config.toml
norm = "layernorm"
rope_theta = 10000.0
bias = "none"
Each number is 500 + 50 x the weight over its row's rms, rounded and kept within 0 to 999. Layers, rows and columns count from 0. Numbers have three digits each. The size before them is the row's rms in percent of the matrix's.

# layer 4 MLP up, 6144x768, rms 0.025, rows 4297-4428, columns 144-191
094:497545451480588524490466550503600602541466468545480541379490472524492480463475512432555571519441475419428551405396555605551478521452385380447524
102:452573485488522511398492551492495469526470577591525497416550533502437442507496487582521530386537446571531456579484523467549505374614489479579474
093:559568547491533509463502414480584522518473476469502511465487544542526530490521519549530409500429539512482514482396562454527476559473464493444378
099:541504368520421418562492528563431563532423462575473548444433551456550447481401523610485470505519568429555559482538530466487441502506461521545510
109:412455497474498490460498533479510556470486602533533511545429447440487574394494478515481484547445498417518588486485526510500539404542558486457446
083:474564420442549481496509468436596508563596414473436560519491578490479488513510447554444627473446541490571521480372517461515547515421527463614515
124:504490431556558565534492575462499517498453563472546430548494570488538519537535557550479546451551441549488558498492528444524502564474495450482550
101:508472454460519519461511497545551553609441490488523440446434535535491511477480483550533422595555527541545465412416551566468494492590526626419458
094:470520462523426537559456471549496370532447527529441481532512447493441491491570449535477506560557465504469566591507520467414510484492515540492452
099:465488562494467461430495499580425569477545417528517521486596495576514525474422455474564463532414507524469533516518414471535556531480541519597423
099:531492498516563445479530443417470523544466458511437465559424455436469433496482508401515578402544499499464498486567413466502544494595463455465548
118:530540515551543525498500545577506523369572488544498499493477382420393527510436516549485517504488555513539532543521462463504457440611620500466464
098:462424483495545533463512468508503468517538391423444453525484492523482401526512557566569520484557407497478463625491444545489518410507381472565507
092:510458439463533461598493566490364570498491439576593497490479429557410478479525562495542508499547409403587432534453491474530505518490460529461479
098:466512493406491555445444493439600485515411468556433511499528388455510484518542539551554426598527476526419404462462474531527452515594511460494540
083:519567513506478491477472506436491409532530471483381482451448516470472542388501523438448485558511510561492486456507489516459436521514510431493470
101:499511476441460499547492431506402472449538490490466453496538442482444576552473548471482463504513563480527589496499536415521504550510531514525516
088:499446506497495600489586518470389551451513497554585515494595481482504453611493511526543594487460473525427524500493492405459428457479483588547421
107:506508451587464499589473585512509523494484492495439509553384448482450451530460498542493451467518434479543494581479498585518519492544475402486504
094:514502487475528545459519509550484455408471481507473491531535608437398530512488515544461491502551486626510524567486474517445514548541496550427504
105:468559372504555531460361484537520452553464433543627428495491464459498603480447474503425513369521511440444608472595434504489516520564483455432491
107:498536475548564428428454380492447551447539428546413589499560514420530456570528447495470488491447588487471511424506471596428475499509527510487576
097:491560465467531436535469544581493452502426615475483490597611469437522542498506389485435525467477455504377531447448466495551486585514530436543423
102:437449504466457550439483547527517506477532513499447437489522555559504505398567501481481513531472496440544593483447480529446503540461501523579513
100:485454472606471510412532513401454474486466457474566425486421449453516427522426398491502486475536493540536535481521550430486486551516494533533557
106:510488504523542376369480526563425496524478531584427480572526537468470537476502559537373507444577555475540515433569449438522476529511461536486531
111:504409540546523513597527524457526422480475606595509505497512437434565545532479548480447487514516445541519476395516442443459498442582428473435468
097:473511460469555488388531529527538583498535583520491380436489443461541487484579481475419590557529489485408614534607477481463533446588456464562587
098:473513524409418430400530484417469501481506573484513458492548484468543547511479456547469515490510461552478539423521543477507570470461470457477540
088:457517535487442505470405494493445431497575538566464490454475429500427458583489505531562393469524554496489506492542558537540468429578492492441458
100:478489472413531542474507436565466621445515479429442505477532522536506598413510525539593484548385515593503493562442513459597494532463498466584544
094:511477491496441468594487519526503471513501440456548540428485456417419450605482461533520528434442505539470542514508558413511527474478430511518477
094:499549486505474499556430529542532457528604604523462371512474550484571458580516583506480515481510539516473543438496426519518613507523409526576525
101:531473434479409485511447547640443482408390540574467493464567417580447497452481504446466563346453452484496545445527535523507434541528499562465577
099:495394517501514487597471537520497489505472440539526595479409541510414431516461431513452404484491442531438490522455499533412528491622499479552580
093:525543502513381537500484553410563537527463506489496448508473492513485446486474526529551517422488493455618468509578453547449551514492482508521562
093:641426462648447457407485492543428494444427546572514542488429453504507502465530503492519507431513547458404449550463529529496479484484419523561445
084:564532457522551554508595552502479581583657403581583458483463506493488513439430505417419535461417538558488490487358530478477608574547524476585545
110:431477518513498572572525516573471525565488557475497484481516558483473440502450514431542481517448522516437527440536479472430461529495521494558573
104:462387560461523435510463476481470557472592432445550508525502487535533508569447510511573537553508496493535488610419509526541600493491445511515535
112:452477439489468468477438528522393605496570512478527451524506625495500447474470501513431516539468345415474496506504506407536425514569579488566536
091:609416528509531508421486479451596576448403476541501566505457592549478396408556511467433550407537381533505596524523479569443422609549479477442468
104:486538474478380454452493598455515503430553525567498456431374413494427521481610495578540509470447522438435591501457480462492482512433558513436370
101:544442499493560521491482430507554527456456584562438504538473466535497464492547513484412583506581527560431514435516539532405461455459458471510481
102:455496496490491587490511558486526486552488524540522480577503434461441529465480514449475499672440480476495461494443507566552409465483432503480489
076:431471476438562543520499450514579420451553541421469507510529506481494427506426568487545558570448464507511446490456436438481498530416450474522431
100:445504397520508501514539535495539524580502390496457415562472497529519530413513400442551448466600516598616435493461486500548416482447592515526425
108:430482487495524485491492537462441490592590515482530550444460428614389506557449490429572467530453413488449583437467585500487493483480560490491514
093:516522593471435460491448496496458406472560417489421482562518515481549485466455361462461449452449494425467496390603396519518539474454498454402528
090:564506491468514510603492523548522451570508549491474566440559570448505523507512515469544484555570532524500429514502456510379432568565488506543489
092:559508447476434470499574485424483548564506525541521497538520526571504533448464483538513420501516529510444452576548606421482547496505548502465574
094:519544432501511489496481534516567540533508457546461448520481555428475526523468410593537441573557572505505518508438495476441482443449477451566512
095:514492541465468507467473454443606453496506610490476402530495405390441467486552547458499479476448461467537456578473473471488514468505529532516504
089:526477564516575393577461529495510496537463609498475486527518538478512425479464438606514618420605432464488537517447469393461513490542469411486529
110:460422500568478564500492488434587500458464504582496513540535468559496539526461365484501478489503466655584517592515500432497505467500386473547504
100:473512511460548458433448565557538387436588421461535549474520449466456468502504462518506566470550570440485485526511574386481486481475446564477519
095:455519410467456545501531549549492536468476495514475480462452474528487503545509477610446440596450554472511562534481535413503546554541496548482434
106:405541533489458437536557509545506454500537477497479575462483522475531499504519535565530589474459504482481474483563467521484569506495514571528472
108:439487548544458454446502552455489455424618462591469601557541476459484541470560537464537568509552435577582471522468461420484436387421519514568448
096:479481579505467541521531512535594430510531585489503510470594584475551493656419556512463451583452593578512442485416462537543549425451500545479548
091:379595524613384507489485475367469471561478536518438508543547444467487513541439506454550497604549566536586515544539516452489477582488569500448454
098:454490417578570458549461500454519395462495414491524490598480527498462428481567540482575546512444430564467523466435532598489459520623440473534486
105:542487514410611480517519457499510478526503522515454487498502536555522410500572488548542477562501455549457486455451521576552540512454605504452566
106:506524524562473531534464507436550428405522595587515519451518570512393468373474440426541508569475513531528498528586518460511457543456558493429504
086:483483437514540453508542569424464454547479582565587481497480475479551515536504502490509528484508539546517561505369548511550525516505424498480496
095:458496520558468497519551435499496520564529385592520524441541412475542507450504604466548441580587418490497427554482507511587516540474433577602552
100:494475456511538451507467458444552473480451518463469491523481502481502581557517483470494459605515561439488445525436535447446622495505484475513564
104:512498398387396546413499443524528552439482487472491509513433516531476501484452601582477590503415513472449484470521432589569517428561520423508445
098:591482466526465441530503463499551541438493485437418494512504471480552452437566528479563551459492603537540485502443476582469387502418500468568476
101:489449501510519419569488426590549490515441543571526508505476449482528564521477563480508470617513556561436508529495612441471415454414467564463485
095:538500520493565594487434471479543422516619388565567527537488567541531493448436426572485470418614447523428430530433487540460574545460522524478434
102:534562520489445579510477434482417477480568580561483487488427513514456542491545478447562508440434576610572509424546543515447502481531494476538516
093:478546487496539479435481490574463539446555532538485459487544489520396413554525500545488514461551500576513529533600551510424614449495477480469552
101:470412376454481508525552483550511511540483439503425465461538496521517399536461482532541596492507499518516491553443529512451558486457398459524512
107:552527497512479461549461450592412431550491557524505535553519543510564519457554468492503483557469544550473480420506513419490571532539587442516530
095:498524545489593496540583479511477613590443445551549483546448588430534498484521498439429564415605488514510533589519481517422535519459498468551563
093:593478536569602505486482617493550397542520542555389429430472455545517504436516493599494419515458542481458431513458478576518551379536528585540549
109:542483491583430504568597544452435431512428471586511498484486439500437510481419552509472484538433494486536539477490514435505474453406497492588499
101:503541466519414425558475529496499418494466532452410419484482535547485532487524388506451525448549485516454501512499541475442453490509425574525513
087:617542405486461456579566544493643525486573525484506574535449544505508507490504507526480569508382542532497487560399512543520521454572477533527537
083:547471510484412512542514503468530567488478472473481585607440554498525523613484392552534519499518658447484513544488537458490467572527534473553480
102:466530567489522527528563473490533482488512502501569434483495562476552462456442521565434475463464421537470552468436532546575556392489449436412489
095:458445501492597424547494438446565506516508505573472495495527557485592572442486475474497499374488504465559525512410396498438496490561408489411478
093:519483582575465487542534576498570529474491450433525417651541560513518503499559508621416505502519562501519551487464502504482471436561480510491455
094:472532494454504507515462554448542511477539368490558593494483487522455499483516550571494519572511558590520629500513560482508459493376415472528367
100:477489467517464610529553500521525563433602564522455545473487484511461458512494604502397540519564614563536475411462426511549521449437435536369476
092:508410569469448527516465564389553527535570443494473534496481512498490492428559504523505541472478492485573522565511567586530432525573438498599508
110:410528487479541353476479406559579502491609526515499569500509448446409486501491468533461486472451483545490464492505474471476472480467478485499451
106:554469491506517511429585558503460625479471489541501522455532514536493404535507477432441507522462461486440482491446475555457458543445518509458447
092:565511489500611550569516521540573503482563416487555476470516420521479561496389479523463493586510462546488550501561440464503505550555379398571549
097:515480447571552439516511440451472486428485459492527398518527531473521535493437586519530469462535507514644579531508513548446480422492486549584541
098:481447452469456489580555576463440391567434515432448512457503504457431459462476532595506528472479492465583592507508468500617454579392549516549420
094:504520409475458468476525484465459530599466481536494557602500458608428536534535498601523496542544476533444519461425518442534462390468482552419529
092:479463472524566561444431537575537466449454500539491540588448533494546549502502502501428551548621447409496493465460447569576540504535472476569476
115:526539526451457470438460482544505488485481500455424393471451500457448437470466468482496551490450480609535456516501516506553535553457565543527515
111:516519512550517555478428575535466479524439529466514557528456483495436526496385521519432492529499371470556537578504472451487466474445477420505463
102:597406486458496539555524523406411548490579491400453454504534478494511463453456486526483571528484459491490503415492492434440469409468514549432549
100:471493437459507505497561482471516479533518509466439501507523473499432551505497516452504464509479465428549472545667426486576445486477457640484577
106:507489607503441538567563491505519465492447591495558564458497451425493519551528448418444420516580525600462558490446507487412490490462509476461544
132:470446503440475528538492438504480413579519531467538501528500447480532471540525450468494502498460442495516481481512582520434463412452541425577439
094:532562508491470480494501456557485555452518530543608498495495564560422519510510518467508562475535534493559391473550502452544520465474474363486442
099:520453591522481408410475545440537497537559422479530496581506513469574517450463426446523439427457616530524449543493475481417508523451503484561501
101:516494476520539523479502409469396445504556468550526486506398406478420487554466466531445439453488482545507431575469467410424484536511424396483565
119:506484432539548501470496515574516563527474517508483469545384496612558563548550476463501503441467607556519537567546379514509586509577505586541562
105:567525544446541438508612519485481519563453537449550531510514469394578442570524418509476451392507474455526527459542537475473586536558464528492493
090:451502427475542459557486529534540444477420510478590447540502558515461483497574467443451551539501540487561500373422536539530498553490543497545529
087:491557424491442518476435419563479481537530561609505412540464441514478538519552474549519523537533534571486487462511518422540457445554497425471469
100:495510552445457574441403527495536511454564467539545486467510557442491458525525515494481485462533566532433491506444541493565509560495560527585482
099:549524496450517518507421522484475528462517372525431583501345454490501485551505540493492580522474481509526480577454446490554557457465469521409451
080:485519479496505497438451495436540478544506491484534507531511417523405473488564508608447439511510463583518420464423475537429445455555453498533424
100:497493589478408443435480462520502464473471456506476501524538546444492486540563511498498588519479525494522513529459476431542508493595577590533464
110:486484561458504468580481524503454514557506510609546496535501537561393549538418441455525553543472484475515460563554495526490346558517536578426474
092:549530535469393474450497513536461487478485555581560492514462551504468533459559524581435449518461502510448563499568456661513495553490491481557500
105:507440517484554496493450538491576482512500413477483474563556479538559526533463473556424449462447462513441520381471605472473449447392516484449503
087:574519516487467557500470474482520567578471508493476548479565624436510543542493566560488521518507537510420602499458536457460595566501399457508437
092:456496402532398489454520525436502507495422478458547430495457587519452473460556524431410483495467456516474569547473489492455516458473482520455549
101:553555528497590451395542487513493497524494560529427502461433514500488557555521464470444503559488526489423438473476467453480587582463471501597338
096:524554454504483539478529460525600531474553476522423506410518504532495518525481448551571595595511521498515475542507459514470524527403437485542560
094:563517482487501553386418524518450499513500418574434512526505464417506489532540539520456618481482428523560556458494530516433568547494571477445518
098:488456478591548589418577482599625563532529453475593494529480420629523529452447438580437528506605507553538500400467510483460446431511501447459525
100:439455466507499491481452506504495484486471562487434518499482449502465561478534421446486530539464495552593470477562417492419557447526533432470513
089:464492512602587498505534515492461593489467390436413500506599517542484552491462536463505479437458554577532440485474481459471493463466583495491417
117:557405457464424603450471443494443510577482396458524487544499559478429497501420426450545545446478425495464459512455393435502437526488552537508512
096:513526474561490589452459467456572433441547465441438539436630524526458535516528525476519555565474545663480421512442384518494484424516463532562635
099:528539472465576478497591547403466481445465477481485442491588501365493386522503559503472544418526535502522438448430509430547568555506458514449577
108:480467479489453408471490589529453467545546577472491502488473548475488413504498524560473452505450542442440615505553421489370443472533571409516472
086:428480587528515564444587454515595498491542445512464517368606438480479606563456453572491546562535523546464467486595431443565495569553498446583441
098:586465476517511488366548466482425475546520479529477501475372522543546518558528560480469507542514587442477499482596492503490389463480595525594523
099:630480465405508485428459545483461558544513462455475463540511482571500482495481541511429492418450661473542470485516567522373440397503580532552473
101:427549496461633515508567469466501429551527519572575551451472580450455563575456390530517532480487444520531526514520467585513565507455502461571567
114:458530526516492530457557470538529493506499508504518385522534589478381409456457462456449423533511447591453420477488454494516542542492472480557577
100:532479515500472394523559501517420475524522527461446459554537504570444572491491489544486477545469542533413462430491531432511435475566436508486571